Part of a small language model's weights: local attention windows, skips across layers.
Each number is 200 + 30 x the weight over its row's rms, rounded and kept within 0 to 999. Layers, rows and columns count from 0. The size before them is the row's rms in percent of the matrix's.

# layer 7 attention value, 192x192, rms 0.167, rows 12-20, columns 0-191
084,126,241,196,233,172,187,186,208,204,242,215,190,200,190,221,227,234,158,204,167,199,165,185,149,217,275,218,220,181,221,203,235,222,206,204,202,182,180,154,231,211,204,200,209,206,185,231,279,186,223,170,218,177,212,241,210,181,187,164,195,143,171,163,179,195,140,209,237,233,238,191,211,173,227,179,221,178,196,173,185,241,202,188,147,189,233,173,178,219,215,162,205,193,249,168,236,195,204,190,265,208,175,207,221,187,235,174,214,231,211,211,184,241,241,170,209,185,232,205,151,201,182,131,171,128,159,168,200,209,213,148,177,222,212,184,229,208,223,253,191,162,210,224,259,237,224,181,201,212,205,207,227,159,256,247,183,144,185,187,242,233,168,200,205,189,230,242,196,212,167,134,204,258,190,124,227,236,192,242,242,216,210,175,155,188,178,191,207,184,163,236,200
086,200,204,195,240,174,182,217,238,226,171,208,171,186,215,206,197,176,242,114,213,185,204,175,256,198,231,180,177,188,224,266,201,202,149,191,289,180,169,209,160,185,194,210,186,190,236,179,200,179,209,182,191,158,221,244,200,202,170,221,212,160,152,199,235,229,157,204,238,174,201,218,193,162,162,239,213,168,204,231,163,198,187,219,248,195,233,252,188,187,233,193,130,193,226,185,202,196,194,238,179,226,179,190,236,193,223,199,214,232,217,198,166,179,210,200,203,231,179,222,222,234,189,206,203,163,235,204,182,150,237,186,165,194,152,205,231,174,141,232,257,197,139,221,134,221,230,203,190,182,189,150,306,184,249,212,252,240,191,183,192,196,194,189,211,165,186,193,176,223,252,215,211,239,189,187,216,162,180,252,230,165,187,201,227,174,196,190,161,221,114,195,224
078,195,223,189,160,165,134,181,234,206,202,157,199,184,199,220,244,178,174,193,207,252,214,173,185,233,187,221,214,197,221,144,191,165,208,178,151,175,138,264,256,221,254,219,243,204,146,192,241,71,210,162,216,123,178,196,205,258,170,230,169,248,234,202,190,167,262,194,186,224,214,207,177,229,228,220,180,176,180,255,198,150,163,180,194,207,209,153,185,212,191,199,212,251,231,245,160,220,197,211,201,245,220,224,211,212,239,228,192,178,243,177,206,203,175,227,195,178,195,182,205,227,167,197,207,163,207,213,205,226,212,144,206,206,187,271,182,224,221,209,216,192,234,222,221,184,208,165,222,212,230,213,188,184,143,179,195,206,191,223,223,227,184,194,205,198,232,145,206,232,255,245,168,170,217,164,198,178,188,211,225,166,246,207,209,224,233,235,165,210,215,202,200
086,209,177,201,211,258,205,238,146,188,193,301,192,214,156,208,226,199,226,202,195,161,181,223,250,180,155,187,173,267,203,160,216,224,221,197,206,201,221,198,162,205,186,204,194,174,141,196,202,205,186,211,248,238,224,203,193,225,247,243,196,201,186,160,263,190,148,184,176,248,209,217,198,200,137,258,242,205,188,212,200,200,220,184,193,200,213,206,204,214,250,193,190,224,206,197,174,159,192,130,161,208,188,191,202,213,195,216,225,191,228,216,203,206,201,271,186,165,150,170,205,181,194,160,240,158,202,246,180,163,193,205,245,160,188,146,185,139,213,166,242,274,209,188,205,278,200,188,268,177,164,237,175,207,195,202,205,195,171,178,193,235,180,224,213,205,249,185,193,185,234,172,161,198,213,186,148,225,207,130,230,178,192,208,213,139,224,243,208,204,167,177,208
084,209,223,241,210,189,232,204,168,225,216,228,198,199,202,204,153,217,235,178,188,155,190,196,193,163,250,243,175,174,158,238,199,167,179,194,236,145,236,213,221,164,206,190,176,263,223,184,201,204,170,218,193,174,192,187,150,241,181,191,196,182,167,232,157,188,199,239,225,207,209,205,206,195,247,131,164,204,202,287,192,189,153,184,166,175,264,220,223,190,258,215,202,186,225,210,234,223,212,216,196,150,196,211,169,198,190,191,142,178,219,171,222,97,229,197,242,202,271,203,196,181,148,205,225,189,182,160,172,221,230,187,210,173,190,209,224,187,227,249,227,224,178,253,196,218,173,236,184,218,189,178,215,187,241,163,207,218,186,184,164,214,256,202,213,161,160,167,234,231,200,164,264,225,160,196,229,156,169,241,188,224,189,167,129,217,216,163,171,230,176,182,185
080,196,195,159,179,197,188,201,175,140,207,208,208,208,196,175,231,201,236,199,228,140,230,193,249,149,167,216,199,196,251,211,234,186,215,208,249,260,182,220,191,195,190,217,169,230,131,197,111,116,231,210,208,242,176,168,224,261,174,192,208,260,232,186,189,190,190,184,186,224,205,220,200,239,170,232,219,182,179,241,200,218,188,193,189,184,213,156,223,170,213,210,250,241,189,212,168,178,187,175,142,224,184,231,205,203,208,232,182,189,270,192,171,197,192,223,178,247,207,172,188,248,251,176,254,199,179,245,149,187,197,191,208,260,191,211,206,246,120,222,150,234,195,193,209,191,215,190,192,196,186,189,183,181,217,201,247,185,191,264,240,135,233,151,235,235,222,185,183,180,165,181,198,224,187,205,178,175,222,130,241,199,208,242,201,169,207,206,192,177,232,176,214
074,189,182,234,193,216,233,215,137,209,174,249,165,239,193,164,241,175,239,202,189,166,185,212,212,243,209,235,219,193,230,149,153,216,235,137,249,232,237,159,184,197,173,137,195,156,210,205,154,259,216,218,204,250,173,193,258,169,227,207,199,187,206,208,207,183,236,198,167,192,191,236,216,241,237,252,161,231,185,231,191,252,219,203,175,220,221,231,141,189,190,203,179,206,201,181,148,180,203,193,199,218,131,210,206,144,172,202,229,193,236,221,153,165,138,198,200,232,179,175,193,171,186,181,215,169,153,226,189,198,237,177,176,183,241,226,147,176,225,197,151,257,181,219,236,178,198,231,191,177,208,199,233,266,238,211,206,178,189,196,247,169,223,180,220,194,186,199,272,141,215,191,206,170,233,229,175,261,258,201,224,181,197,234,198,193,239,212,222,201,178,207,207
079,203,238,196,229,201,129,190,257,222,189,145,231,221,270,175,203,164,248,190,151,226,123,225,172,225,160,248,233,162,227,181,178,145,201,130,212,225,210,175,187,197,205,195,205,202,195,199,194,190,200,213,203,180,174,189,237,141,180,224,203,188,235,210,176,160,205,203,225,254,207,220,200,230,190,216,167,249,182,170,237,192,193,215,219,222,223,190,155,214,164,222,206,171,208,172,216,192,221,199,179,237,225,252,230,220,188,233,211,170,136,174,217,216,187,206,239,234,219,228,182,146,208,207,215,167,142,176,221,186,224,232,194,131,197,164,175,153,196,214,266,158,202,176,185,235,200,204,172,221,174,183,183,192,232,219,201,228,200,204,217,227,176,167,224,187,164,194,156,189,215,231,118,195,248,214,240,239,145,214,243,261,179,243,208,163,229,174,218,201,231,226,164
076,236,216,188,254,207,200,218,186,203,213,179,179,152,207,201,245,209,262,245,213,197,208,260,137,165,125,218,197,184,247,216,182,138,199,196,254,201,197,185,194,207,238,211,181,170,199,161,214,177,229,207,220,222,198,208,235,139,217,207,192,162,187,144,190,213,155,235,212,189,162,226,204,182,180,212,195,217,206,245,191,162,197,188,195,193,180,225,208,222,228,168,191,238,198,231,219,237,224,197,198,235,241,176,208,195,178,150,229,177,265,154,169,220,252,236,192,177,173,263,190,130,196,187,205,239,242,264,196,201,171,144,180,231,176,133,200,228,212,174,198,198,156,173,213,204,180,200,156,204,179,188,204,223,134,160,230,126,175,180,222,193,209,260,213,183,260,201,211,223,219,176,202,264,200,197,165,211,168,215,231,184,228,137,250,184,187,192,213,183,198,194,197
# layer 7 attention output (transposed), 192x192, rms 0.163, rows 12-19, columns 0-191
102,260,179,206,211,246,222,213,197,174,191,176,207,214,208,212,266,112,240,221,184,206,198,196,201,182,174,204,192,228,208,188,217,166,204,185,185,220,214,205,153,192,234,201,211,177,235,201,171,219,190,196,183,178,195,187,187,193,224,234,82,173,217,229,210,162,197,187,202,175,164,187,182,216,227,186,161,183,180,149,203,196,247,154,235,184,213,158,269,203,179,192,210,171,200,213,150,208,256,198,148,174,229,179,237,195,200,206,182,214,176,239,198,228,179,264,243,257,200,161,264,154,200,226,219,200,220,194,238,173,190,228,234,146,227,270,183,191,202,180,213,265,184,224,199,171,154,159,149,195,187,202,168,270,195,144,212,251,196,231,174,224,213,225,204,213,184,186,186,201,261,220,171,150,197,241,180,196,227,194,177,184,170,156,223,209,191,177,245,197,213,168,180
093,171,190,202,175,192,221,202,218,186,221,132,180,202,196,203,197,220,215,257,230,177,148,205,183,227,154,276,225,243,208,208,144,212,202,222,150,239,245,193,176,198,185,167,230,203,187,207,185,271,157,181,244,223,218,146,230,218,219,140,200,198,176,211,187,153,206,192,193,210,208,127,209,262,196,155,257,261,203,236,189,189,188,207,181,210,201,186,188,175,187,189,236,218,160,164,209,232,309,208,180,184,213,250,185,197,172,194,169,225,205,214,219,219,245,193,208,165,186,182,154,174,210,222,186,228,177,213,213,224,178,244,207,171,218,205,205,231,202,157,154,192,285,190,243,182,178,199,201,210,203,144,172,231,136,241,189,191,208,237,194,193,171,157,189,198,194,191,236,184,169,235,243,159,172,180,191,195,239,191,184,251,221,222,190,178,186,235,229,162,218,200,155
091,221,207,164,191,234,221,173,151,165,208,241,212,219,203,180,210,204,277,204,173,157,183,227,187,170,209,203,207,185,201,248,243,237,205,272,203,225,234,165,184,206,173,165,189,135,223,195,221,267,206,174,164,272,219,167,203,164,199,207,192,164,215,236,170,200,151,260,242,161,230,226,213,160,217,212,231,177,184,181,195,201,241,223,204,199,208,273,239,180,195,226,191,186,158,202,217,157,172,234,191,185,166,231,227,237,132,163,199,194,215,224,242,261,215,204,189,224,179,223,150,181,212,169,247,170,171,222,204,169,211,250,209,157,178,174,176,218,144,165,226,209,176,189,217,226,210,176,188,228,136,205,174,159,212,260,190,163,144,241,178,191,206,213,192,176,210,218,194,190,183,151,175,221,192,236,230,189,195,190,205,259,199,167,184,190,224,159,233,156,233,169,193
101,219,183,201,192,169,191,192,271,216,190,148,197,228,214,176,209,251,213,177,163,200,223,198,211,204,211,200,177,174,187,198,200,222,150,204,218,195,197,186,202,156,227,142,197,219,214,233,259,179,168,186,154,171,228,229,220,144,163,207,205,212,226,270,186,191,231,201,256,168,245,220,166,156,207,230,187,198,168,192,119,240,177,204,216,184,192,232,202,227,169,178,221,165,216,173,204,209,209,224,142,189,213,227,176,191,173,238,177,202,218,189,224,218,163,118,294,170,223,193,232,194,197,207,161,243,168,202,190,229,142,194,191,213,192,212,239,227,186,227,194,177,204,190,213,141,203,207,210,203,219,130,231,230,218,213,193,177,197,236,172,188,210,191,186,168,192,220,176,256,143,274,207,205,211,185,191,153,195,228,173,205,218,185,192,197,231,221,190,328,229,207,199
090,148,181,166,144,219,178,182,227,224,209,201,203,195,222,221,208,208,238,231,221,263,214,186,191,165,173,232,271,164,201,214,169,211,183,222,142,223,175,185,204,248,166,204,201,149,202,154,202,216,183,197,148,171,173,230,247,200,218,170,195,234,240,158,215,225,238,154,193,151,156,204,243,226,157,248,194,171,212,158,173,230,193,216,174,241,199,244,181,202,172,183,212,206,158,202,167,166,196,249,185,208,246,178,228,226,195,221,204,186,177,245,175,267,222,186,172,191,159,157,194,138,260,225,216,159,178,257,226,199,192,198,219,251,190,237,209,166,190,189,165,153,187,264,202,195,236,212,194,150,235,186,206,163,163,264,168,190,209,173,227,145,209,173,159,257,169,188,196,207,197,243,191,195,240,201,194,198,249,228,241,197,198,200,172,236,210,181,238,224,201,219,212
101,206,234,220,193,199,174,185,194,218,172,178,189,221,245,217,182,160,194,217,184,214,231,251,161,221,216,180,224,234,154,195,97,222,152,230,184,195,181,213,209,182,197,140,214,173,217,161,222,273,172,196,204,181,227,242,209,239,220,192,278,146,194,166,194,226,192,156,233,201,211,241,219,219,207,200,174,224,164,189,199,231,180,186,214,234,232,230,259,275,211,185,193,183,201,251,202,218,254,216,255,199,170,204,218,195,191,178,233,192,128,185,175,201,227,170,203,171,192,223,234,143,167,213,189,234,208,164,172,240,179,149,169,155,229,207,198,138,246,228,248,182,194,205,257,184,191,170,240,209,181,183,172,233,222,222,208,216,221,185,138,208,200,228,196,159,191,186,223,188,215,216,181,208,220,134,222,246,174,200,161,179,151,157,223,182,218,161,227,173,194,203,188
093,135,244,135,190,231,207,192,236,168,211,193,215,175,228,179,192,204,193,200,248,202,179,222,146,177,180,156,180,244,174,203,266,188,202,250,222,177,202,274,176,221,183,223,178,217,229,228,261,228,245,261,199,138,217,182,179,225,142,207,162,240,218,200,186,255,239,180,226,215,220,186,220,181,182,182,202,243,181,214,221,191,207,173,229,214,216,165,236,179,141,173,203,232,174,202,227,197,106,188,229,197,210,195,232,242,161,190,175,217,189,207,258,213,179,202,216,223,228,203,198,206,220,193,210,212,236,163,181,235,138,203,198,208,159,167,220,257,240,197,190,135,191,199,183,239,177,227,201,207,192,158,171,145,161,193,197,217,166,170,161,236,177,167,177,191,234,223,217,194,189,235,188,214,185,204,207,196,167,172,207,198,210,162,172,239,203,161,198,292,176,179,221
094,226,187,191,209,196,243,198,190,214,212,217,190,192,193,161,216,219,192,208,229,176,240,206,198,177,213,153,175,192,189,198,218,244,188,238,165,182,169,165,199,217,213,186,213,243,167,188,238,220,227,168,224,179,197,249,171,290,202,200,237,234,178,229,195,201,207,225,135,209,232,209,204,184,217,229,166,192,261,193,114,202,206,264,230,214,150,226,236,217,206,203,198,221,172,197,199,165,122,222,171,174,151,165,174,230,192,185,199,216,213,207,176,195,186,215,169,170,198,207,194,239,133,178,147,179,263,219,209,179,200,211,198,201,247,229,209,205,206,234,195,245,239,233,224,179,192,189,206,149,226,222,226,209,145,189,202,206,201,215,187,193,230,212,176,169,215,193,217,277,162,149,281,195,133,178,174,160,212,199,231,130,211,221,141,166,167,237,141,191,236,189,200